{"num_hidden_layers": 12, "hidden_size": 384, "num_attention_heads": 3, "num_key_value_heads": 3, "head_dim": 64, "intermediate_size": 1536, "vocab_size": 8192, "hidden_act": "quick_gelu", "norm": "layernorm", "norm_place": "pre", "norm_eps": 1e-05, "positions": "alibi", "qk_norm": false, "attn_scale": 0.125, "bias": "all", "tie_word_embeddings": true, "parallel_block": true, "init": "normal", "init_std_qkv": 0.0214, "init_std_o": 0.0, "init_std_up": 0.0214, "init_std_down": 0.0, "optimizer": "adamw", "learning_rate": 0.00124, "lr_mult_up": 1.09, "beta1": 0.9, "beta2": 0.99, "lr_head": 0.0084, "max_grad_norm": 0.5, "warmup_steps": 431, "schedule": "wsd", "decay_fraction": 0.679, "decay_shape": "linear", "final_lr_fraction": 0.0, "batch_tokens": 65536, "max_seq_len": 768, "doc_mask": true, "train_tokens": 362600000, "max_steps": 5533, "dataset": "wikipedia_en"}
Each number is 500 + 25 x the weight over its row's rms, rounded and kept within 0 to 999. Layers, rows and columns count from 0. Numbers have three digits each. The size before them is the row's rms in percent of the matrix's.

# layer 7 MLP up, 1536x384, rms 0.0653, rows 1129-1178, columns 128-191
094:499487494484548494455519548530529530484480464508532475496478574490495519520533504513492492482510480482467485456474533520498515514514455524518512524526521493513467507489532493535507492499485493
105:472503518486516538511473513539476518514507506460485508536477533480529510451476495494510471567483465500496529495513546500461490499499500561472521481496540477530486485507469537549429476527484520
100:509504476500515456506543523506515499514511507512534477483514475519469488473462528466514507520489531502506525516457495477543532487490500511486488501547479470469507486531505500523532524520460521
098:529516451480502572472464486547518502472507557483510482545508519491495518496500499469513506490481491519490489538488471543486491510510475543501553527495503466454556495496534496541501493510483500
087:467536516498500451506455474464496467510466487530557467503499504487491482506503480522515509484523490480463494524483527513489509555508472496486487457485417515520506506493499478513504502476489512
103:521515484507494479486533531503517449510519497499558461534515496489512480495498554492525515463493473525489476549533533498516481510480495483483503506530510493477488477464456492541449498529455501
108:507500466521493467490529484507530504423570479451489495502485572498502539552468507515514520499493486542465482490489509508494498521444480516460473501527502489534510454465440519480485459483479554
097:536522497493525563467492486503466474496454505494495496529491494501486502550460498514518470522507426490475466486506554504486495520467471529503535540560496537497511497527517500519472505518508517
096:473498466525551497488541517516444474481487564501519521509492473494514497503496532505508504532496499461498524493462545502488504551505481497485505461558478516504521498476463500501511457468510517
106:509520514512499503495520517479478525507520534489519499527496495481513508524522493488512509524480476483501568553501487480489538499507521517436475541526470446477525496477475529510471495525484512
098:503490476471546463508547507506476524554529499550500504479525471526497497454462493494531504531509480506507487487469506486500526501456498532446466512505514478503526526499490480509494531508500508
095:562503499520511521496523456467482467512479511469512518513498530517529522517514475471535503498484503496493498451468484523481518510503540499455523528479494470493517517520449544489494493494511493
113:494477467525526499458514510498500491461450528524517468527517540512487467476507506513549518508516479504471481481430523581529478515485513501496480537534456447499546507490501467545457510516498486
095:511496537486469506518523469553472558497473518456533528518480515504510520474504524512533497499513528499475534451512517513485525555452474496466462548517486486459469475463500471483523490519476556
099:514521484479527468482469493494498459466484466501472485538486506465552534546514457495507515498496469472498503462538512532495520465494490523500496520509521449498526509500509498531477509500504499
100:489526498482509477517497467515476505458510500465505507534547490472489523513500501509506554527455544494492519495471507517517492496513511486477507529458506507485499461480484460493488471529509526
108:501544486532483526510471484518512490464530513468499562538508534496486488450510481474480503515495521521477530455498456508486517540502515493520521542472484475457495503533468511494514537488495494
101:493500495539504474472451494472508513497518523467532515505513506507493492457491513509560496547480490489514519479467477501508498499486496529488471481480514463437519507531485502515472517510503529
110:493531512549505495505469462512489559492491497492514537518504498504515510565500473517500473518517463501462509456476522495479513486494501509474500475482520475457475499473461486490421492521494513
110:490533509502499503482480505479499503436497507486509507490488498458516561464492514494460518490482488509448482482512529513526557581508530493492499500498494524492521485485475504547451547531489561
101:558540436508554497523500515475502538503469481513510509522480491463506492526492496496546533454496506435490478508481496483491519549481533516461489531529487502469531441454504481518499464509462540
106:469528498517493463466467514512477497499493516499485499509514474477494486471493494531514480499497487490518520443491510516490573541487503510495476531475497488453514551540505439554479487454523473
096:496524512540502525499503498500528462524502505467509486497522530506509502483491528514473484507497453525475514490457494536515491464459501459544510459494470478480489498481468467501486521484480465
102:525498535489528499478476554483479550512471493505505495516466542481524533528507500480505521533476475473497514509516492517498500462485506515497471510492508521489521497469526516553469476528509481
101:484538464540488487423454459512476502470492548490471491517498540496499465510518474533476517520489500504458496480490544573506435481454478480481507522481521489502513518485500521484427538490507523
095:482528523505492431497496502521519517517451486470558463501494561513480516465489486521525508534519495531476518499506509517512473570517495461482501559520447476496514507525468450471487512508482549
095:519487523491550472505502530529475504476506543502523436523476540514511532503520485566506540512437536521492497494471540479526491540449477511484523510501538499519481514503488523494492536511420518
098:516551505531528496485520532491465524533503521503510531464491481490518478511465501485523490488518479478497515459499548513536528524521484505471521510529513527483486505494507503530471492569470487
087:468485506495523493436540502481516526490501489594549476477490567489497460516495495544487504490514443502458519511432512466488479531508435487496479467530500484535492517503477496512490524491451499
100:459507494531528433512493509455533538444483457513518492516497573556457482479538521473518549496487499477487549473476505503501501511481505478490501526469511510486466500445473475514471550509473473
110:474527459518505531489526501496451540474483535467522485532509485478458520532523484546533502464501511502485524503473501502506530502517545500535491522505527476468521524486535474477446475503483502
101:537508477524507470488495471509471518525492522500528495542495479507533485536495551555482516532513475454492492522535511505529490467507493519484526535490487521514462492526514497490533454517469485
101:538491509517489525490530506495528510501459530516543480502471512506443458503517477489493558483458509493491494544500496502528511461479521479459466516516511453481503439526503496521514527511511524
106:524519450510543477493497489494457471492481504511515457487517485488502533535533482508476486516504504469472523541479484541504480487477558520502491486504435479499537498491518450537458523527478480
090:491540519489485518452462509522535502478483459509506471475529556465530542465544509500527465529489468497480487508493508533456493488485481487474458484532501496530522476496489496510479509501474509
089:523507497498499489482529465466510533489464492518484538510460570493497528439516517526541526506521517482482524445455507516519503525519537502516489486477486547483527508498486507547533501481487544
096:516489511505489475509507516515461510499492532485519470496501513491533505524514500489506501542467497482505509550459517524474522512531485516440513509467466493487498540511451503511511490469516503
101:487497519484519540484538500524528487540478502498462459463503506489480526469498549483499499539492479514486475486488506500564493515485533463508500471484487502515484519518516507502489538528494497
103:483516523532550517486511509559500501507541500490524488527484485498547510506482471490518451550487473479477527501538504503537505503500462488458539532475479477504506510507530524502492503499510495
093:471520501523542478506519512496430501490497521460523547460511507480494539507467517543510501497508489485470533490457527542477475510458512522519525470482463477486462459486499502517511490471449507
106:531534446502540501519534485524541485489462482480528517467511558528489472458462516490509487483479517487486546501450468541512486524473521499491510533507432499461526462530492501524499506469518525
082:501479520531507457465478511491448486553501508473474532459482523529506505507512518494528477531487480456497519518501530489470500463510540544504509463454483457462499471469494464491499506514477489
089:481543468478522494481505476526468487462488549517506478533514463520525486480542451563552468535497504493467497525532450518481510503502512478505546495496517464517511517473505454507455504522501540
105:531524460500558529532511510556524470494503510521499494519503533517548457463463501523526481521492482483492511446513495468501487521471500533530523539537497526493465461476496512499496486546492521
093:526511512495473434490492463511492480536473509476523467460499494466542519464515512480508527497496487508506532483530466524474512484484530486510503491483485454471480442471490490515499469533484504
100:502487507489519536513546492525483490487526482510489487498473503496437516534508561501516463513479522498498549471537503492494528516494505503535534499511532494502541508490512436479489464549491508
106:483510471525498527470500516500492529488439530498508500517555475508501494469478518456513504553510479490446502520489532519514479481515502476464462537487468453536515542472492513511475550513465521
108:491489478492490500484500523538499491473551521481474459524479539538491514497495529506488512558459519492500505549513507479472470505468494546484468482456492501543473487450507490479494495481453515
086:473523476516473463475504474477479477502468479484515519541509487468502511509508511477469513456507457448478463486496539541484540502455503493513464460519481495498502521481462473542490485510499562
093:532505526519512475553441482508495481483510476485508485480494495529542517467522508486525513511492485494496508492498516509473490515531507534523531486475524477513505524502459493518492478524491507
# layer 7 MLP down (transposed), 1536x384, rms 0.0515, rows 1129-1178, columns 128-191
093:473479487503500516518472508489506506495472499486519489511473467485451481494513464449497536465501514551497503517501460475505483508484518539526473550483505545518515534494510527481558498515490471
094:543481449485519487480542488475524534414495511488485500518477514516493492516510498473523494449490518510526498484524530497537505491533496491487459510510475498544503468492457496500527482511497505
101:498486537500489520501509489549446508499480492507534538507489529516526540453526486495490496494465499474484534502491455518514537481506494508526524485463519506523513510473518491486501488495524519
097:538544501525488466485520523508477513510500473477471517487523482447513526480493514494439496444523466544474522504501542490556490484487499493486476482477464487519502487519482541478557514499542533
097:503495494480477528502525535512525517461497511462508507496496514517473515480514482471524528551470514543531496497567491512480495507448509499512504564529505524510515494527502490462521474532549524
105:471483478457531497539505461537507532476467523518490504481453495516494503504513510495513449490530488482507513450467502543470483524502466515480518500490500454512524506510483514485540505461520453
107:439502521492510466487480470510521482489555483466498518511531447509478504478497511472517495521480552470525469547555489522512493476529550536473476517483485472518462490479496514497492457516477531
096:480457521512515417477531528488464483526522500501458532508469485533473523501478488454434523514525515484458509491517480487510490486496524447508542502494485492487500494479507520471515484409491498
091:467468514500530508518483493494499466495507520475474518538511466501457474479524505510553478480546500543510483536523505538488512482469499488518502488490500497493516512494537485511501480503473499
113:552480529479494513528491518472502514493489501517473494470550492492492517503469485515509506495509498504425484500523511512488514500514500513539520512503493460541560503453546554515494517475510535
100:462469494538531544516518510523464485463523479494490488478511499481495512527489510514498511490481519494505526524537516464534545479478514521503474531468500514468526476475518495527520476498486513
083:492502447497563497528513489489462493513485470505511539492446506564537481471501485463531515479550501496451504483513495474512490509519519496506492511520482534508483529497535526485486507519478490
125:487487486471491537497549522484483514492490519498519521542482534482494469511513480526500454519504453518443536471491486464538451486501518486483479485547460497523495519495471539480501492524546487
097:493457455485501489535485530506532479511479521513512518474506550519513502492456504491506537511505514560487498538484501521513532458462533500521508492503500521489504534516535543474501489484491452
087:506523472491429493482523498489480500481520504519466514486503490530533471476466522455532509510516481500470520528501457520523487510465515530510482489511461507478511545458525482487473542522520502
106:494511528488504511472453476523497473497514526504515533489484483516529516535487512553518528514476558468563542467517480519520459526549502436521476451473500516515487505503487488476529480449476499
104:487529536514489468534470530495512488452511506486486517506459546518497530513516505482498487491472501512521523526460459522509519515473487466498515509514507499482527457511488501503489501470533517
104:545492474499474502505533495576504487507531536493500485503482505492465518503474468436504517489466492490507487505498536513504495494498508538498507511446465475560506498482457492490513494496497503
113:500511469522543567493498521512481545498467495498500524476497508481538524537542494489501501484533471510527483517504487473481516470480473502495506528502475450509508502528480503499549530479506456
116:468499482531489545463451471508522524552505541519509510477523485488547530540496503524531539539464529529503514513490494519537493486504546509485482462498515506453520488504517527486499529505487489
096:505526482443480510504490496509502511502484481505496473510519492441484469441520466470480505533494477535521523541481513510487523535534504508476496468516466480515506491530465510507540530494533494
105:491538550530494460504515520511510508502442499512488483507489530497496497477447459544480526518510550502515468505536535486480506488513491502521482503513503455477502536471511512506496490472508506
091:472530512516485479487484514491505539546509505503517485487480534481505525477499464500494454519498510484453484502482519495505508560514492459481501527508503481534475495522509521499488500539479480
095:489479524474521497475526507516475511493515509553525518461480503494483504556513430498489488514497488477497531526512477492503530539531517519516503485508528481466521510473533471443495523499535546
106:515471475502498497519509527480468477501496477528486484509460509438489497505511472473455474482491483492510483504488508482506513556448505463485523485517555499529506530510441502497496493518528493
103:501514469498532508534504512527483502456509477470479517523499455501512479485463530469492532475434533461523515501510532489480494465476518531538552508490538487476499447479531525523504466495507494
094:512480491530510535463550493533511497520493477527513525492487457512541511486482520458501477491527463486513485518486497494462476476492515440506505487515509523443526527518465518542507503534553477
100:491486496470514488541521490507512472481488464499497479526495509515501553496440492547546554498456518542510530534501527504456517447445513499522502525480499516510515541502490464479530507464531519
093:488530486469478509524481524515497455500486521455492513527485460490493560532508485451505484489487509521512524473537464513528497484459553535496527516510504495519500471535540542491487503510501534
095:527434534506523503488483541471491494496536514508502474472553481486520466523480512452506520511453517468524534489521444457489510536511482517482533455538541470487459534484496513530525476509535539
105:541513491470492461543495447483502486519531501476520502515497481533493505517514554522481503504493476493537539494531512481482508484517486454430489521486465490500494509471509481528491476522510530
101:553539500468466518502509498505517468484538465440447464446526490502446496501489491461484453496491506532482479439505509492487493511438534506469501539512515531526491490523485519519484480482455467
097:491460522489480466484515444516498483532503479512514519525506441499531530491505527467500519541513522512448505518496478495533502477535535531520511512504530485511490537514495493536493508500458455
108:538534516520505492486539488535460491498520493506467495506461538515472539538518526505484490478476498531543490494514526450477516457513498500505533507491490492485509493468474476494525466513496507
084:491506499476485483510485466468513464497517509510513476515472487511514470506530458521474510476538519507533501539458524510525488509483498502517487508451539476499494526518476449495518530512467516
090:504477508474497483482515546495473465536485532509504497479543504503527500510487511493485481515509485487434478524531554507501488518518503507469535506505497459523463512491537476467485548542559519
100:473504521485425509466493504495516494505509473537513509492527464481452508512542518488469490550505534510493521502522441480528516497516496469546499528481487500485466532529481449491475494524490511
089:514491486502487490538505476459493523502490482469514542489517516520505480488530477517496480525536505469474495483451469490483516487523486509519489499528518502542529474530515532473524559498525507
101:481508483497479494507521466508499504485450502483490505529493526481501496518481454502480488529514476467499533486480510471498522521495481478491490538507503522508556466510476487504446439503531526
093:491516502466485476500455499509500501511497467519470482505505494495524519495531493521490487505564523500452496501530450492494538520512508472541499514501512483504518486476510513451505472520516466
106:485468509481514490493515504494560523531476505489465492470483513507523482479474552491472541461496527540477505517479515479569481480523465506489524519476500495458495471510527532534529469528536488
093:509561488489498580491479556496508512451530500517513485486484529516484543518452506528488535523507506501514513528519505519512487551458507496504465539497517521502504515531512494529458518494512524
085:549463515489487473490496538490479477535461503492485512467498516513457528468478529458461514500486486510550485433483512514529503523511493521472503503537480523494486507509499518538502510448487457
106:474531550532518507524531506497472480480463495511508441526527515483476500486528483519526528526532494546507481522475514529467471481512489513563516495491510535482458497505508519450465476508500526
096:473526457529526498501487545503513511496462478566478482510492495514527462512525497528520490542480560543462481551518521502517502474482502536509475538513513486537462503508496500491505566484498506
095:503488522496482464495484438508487513489468489553540468529499522495530514458531454469467495577509488515534513496509489497451544534528513535453452540462533502531501510513507474492487485464515510
117:500409495528475469463526520492472478482495529454514529529491505566481498541496504534501503484492472500479526472476523504466493473553522536506480477504462521496439545497509475513461492505477534
104:454499468461460497532508474523543496501513524513502488514467462471550524479492471479525473518492528483489478508510540508516479504509516422514525471463486505468467471543477458473486496487452498
091:464502515473510548468505528522495508496544491512504530489506528487458543498557494501515504532471519518542503529465533478506490515488491532536467502546517497472469534492512520480495465532517500
081:534428484481515524462525554529513513507523560489508482492482469541501542481483449509488496508520515488460507497492527496505543508501515499496468492510466556523482502480501501494534518486472503